config.toml
n_layer = 16
vocab_size = 689
norm_place = "pre"
rope_fraction = 0.25
attn_scale = 0.177
optimizer = "muon_variant"
grad_clip = 1.0
batch_tokens = 16384
dataset = "wikipedia_en"
Each number is 500 + 25 x the weight over its row's rms, rounded and kept within 0 to 999. Layers, rows and columns count from 0. Numbers have three digits each. The size before them is the row's rms in percent of the matrix's.

# layer 8 MLP up, 256x64, rms 0.215, rows 195-236, columns 32-63
102:546514512523479494498539459438496486545535510472506497527526473474480496490514552508503484522508
110:490483450499501577528478485499490487554512481522495522508499477488550502491503450485526528521462
096:528540497507524492504505497537451487491531506528493525487461496487522497507539506528479492525474
096:537546475503507498443519503537534560509524488473522494484528500493485509509500484510490513458490
108:476477500550461468481473499508500471539464492508474476543529484510479472525506532487546494503466
078:517504491491525444496524488542475511509502504437510498447499533507502441472506508476492498504473
105:508480509468469526469523510482471483510475549510508503523504482460492540498551511517496504482523
090:466488538503528499491555515518432499503496459503544483489495483524500521466521489468500456489536
091:463501503444502545539476522492528502495521504474539520530521492496507452481475560493560482499503
098:491478496476502474501477489503477498552518526478476473486488543494484485517511553501456461567532
103:484515515487534469535512514468486503482482521545492514459495524461519499523484511506481478499492
092:510517517459482491492532477465471517531446551485458497494529493496518514486500507496481485540525
093:467531478507489505493500489465527524508529473533509507527469465511494548494521513471520491510506
104:477518421446488522504513520496514499501458506518484509473486472463489478477537535526538505541501
094:502496443560483464470534500538482535511514534480512510515517470522520478502507503505461463508498
102:496516457487502487515533489504468479515486470545498515469527507481492482482534539515528520528500
098:569504471536515480490533462505433514472465454528500485490493511484555480488495507510495515504493
091:550490485505509472519479491543480478470485474490503450461526504508503480486512535516489492492514
106:497491517537544531440480517531544507499494489498496514559492521501518478531467500494502462483541
087:481526520507470549519519518501493487508506465464560552526479510472507446477478539481528501454461
105:507514518545512484503509485493474534526487498511439472504509486503537477492455517464520502519483
095:501489479454497490497489477536541549530541489494516503478500469525498523484459488521547468525516
106:513520528555508472480497507533506533469512541477471483469510472494544490484463483515462511523483
091:471493500491560476521461503553530491493473514415510501482520522493498531476532547510521501495506
091:512486474508512476499490506494482495479542533474513499508455477505533500532489501499489517496502
097:490517548548530491522466462502493500521514478456472484515480490493485475530512510486463533463519
105:531517506492481493523485526501550437515477490489511510501501515497513502523500467458446448490448
096:509507483494459499510508509535529465520500483546520485456477509501524503492462468556505482473487
112:504501467488502500524504510477486470519430484474497485527527522487475535484492525492523503474459
104:503529445502503506528507461475505471522512480559544525496523476451534495489483479490514496518532
109:508517533546491500485493529474490532515517491531515496528455479502457464488501514542484471544502
109:507533491482513466453503507500536483513528446527494516518524498492493493478511471529470475514469
085:488520491470530497483460481483471484496540483541505545506455507495513488554477549529518488488487
097:505527499533486468490481474497534544515531474513532526539475470517528474537442474515530494496469
102:491539465505466517538523559535442503489502469543494456532525519514534481517517485477502442488500
110:490540488483465495519469534535509476542549508441578505474462477511480501478514515491474456491492
085:484508467473526521446533530504500499471486469518513517540570480495489500484483552487492484527490
102:536528490552493500500503495498503510450499483474490498478461476428533493528486539504475481532493
102:484511493489498525512484549473508494520523496484508485535474504498528498552508452468524500444498
118:483500444498477484486461502478558536516530515477508539538484481487488475486507511490483519477512
106:437464474477507543534521511489474557462538511502465459481521452464480544491500489496498523488521
106:498527469536496489519498466497463545490524498522458529447532537455560438492514476503458500463502
# layer 8 MLP down (transposed), 256x64, rms 0.049, rows 195-235, columns 32-63
120:501539510458548504492474537515491475514501470482522462506472547497485558484539502486542470482511
114:501519510490466516498473512469529464472526487473504521502521490528515515530526475487524561541495
092:536479492452489543490539471488494519478506543497495519478501514501504465487546494512485545451483
089:469495505464536514540564516520501504534465482549475471521482484463504492514484471480487493472479
090:512512497475502472524472486493515486484492480521498473513509516478491502502485509524504459506510
085:499491498482517496456509469495502501515475471491468564537450531507489504528470486494523532478478
094:520525465491478479492501551528521514475530483508530499444463522510525498518458531522524474495471
107:548511512518521523477462478485556471502492502534454468494457522511476502516528510544534552488494
091:471456504554532513489535503513490487517499474484511548512500458492469505481510532530510488491501
097:479535487539549512467482539533508496504524503501494491540525471525499487502481456516536490464469
093:496500531503520535510526520516489492470527527499503515486492483524509506464476535514466480464448
091:485543475466514506483512480489487523485519483483497466477462499488503471514517511514519469535511
102:544481532485502459522454520502498485522487476498472478459465503505473521489506485521457459493513
113:487509493459493525470485517527539531528502507453468538508491519518504489498492488456584541501530
101:499479491451500481514478541459487509506522484550473500455540541459531472507523490521501446484530
107:539548525488448474487496502449498493491525535511484476502531458515494479506506492500489483481529
106:513498514514520528545464511488531496479490474514487490508543484513491548481499459491516487482552
098:501446562457526485478503473474469515483507499519494485517487502536465530474481520489477506484505
092:525493521547501537477506498534500511507433487516516532480536505516498486498493509488504557453477
092:539494526490523516504555488506500500450518485482446463481522539484503510480490507473474486477539
081:516520505549478522473485484498469516483481490503487458474477487516525532507531536478506480509452
112:474507486548545479510510475488502465469466537483503525493507515488500498487489519491469536518502
115:543478506498495490476449453508505481501502515488475481515482566493538534484460507509489500470488
092:505461482528478570522519493468502515494491472510496519496508491480545490527487462478507555507489
096:441518532486509512512500493502498530448470499497519487484520511504489518475543491492510494531495
091:497476526529513469495508531508516473479543510440541467475492516510522504539467524525484548537535
096:548518472523525480512500446488475566490528499530484503492490507516493462540547515521496514487538
103:466511521538547475497531479489486518482468518461499530497541510470497487515499495462515511497482
110:488476475509492524536488524477536450465488477520571524507517470508513517509476480484495485534486
126:492517499512482508498507535545480498462550482465483502486499511501535492516459472535475511528529
116:471488556498521477508526492501518496517469511454533459524502540526475466466502463476464496524501
102:509551516512499498512489533479513510485530475512537497533513482495488476475525527484476497514445
097:517466518510475483509481501533493504501487458481474492499537518504492565486504522487470491478456
092:454528522489485481498551524486482493470479503493466512499467496468478526519470544545517490541515
102:469502525476475546476521488537492520516502509469468471509482532466519512525496509486493490532547
105:551504500486489506536506547469481508489491502563491480579505506494495493472520470484487494493481
081:486493523476519505454491490469546544489516530488462476458518500516447484487472467504497508528475
101:494531510474470540473491525523484500555483485490539553526541517504489477489531481474489482496500
105:498497533467485490504514588509507494472514509477477519481462535506492497432487520509497475508544
124:511522475493539468494463543515528484513530454481554524522474487509531484423506464521538504509504
107:479514513486475492486525538541518454531490500452518497516507515508488518471524554484455495505514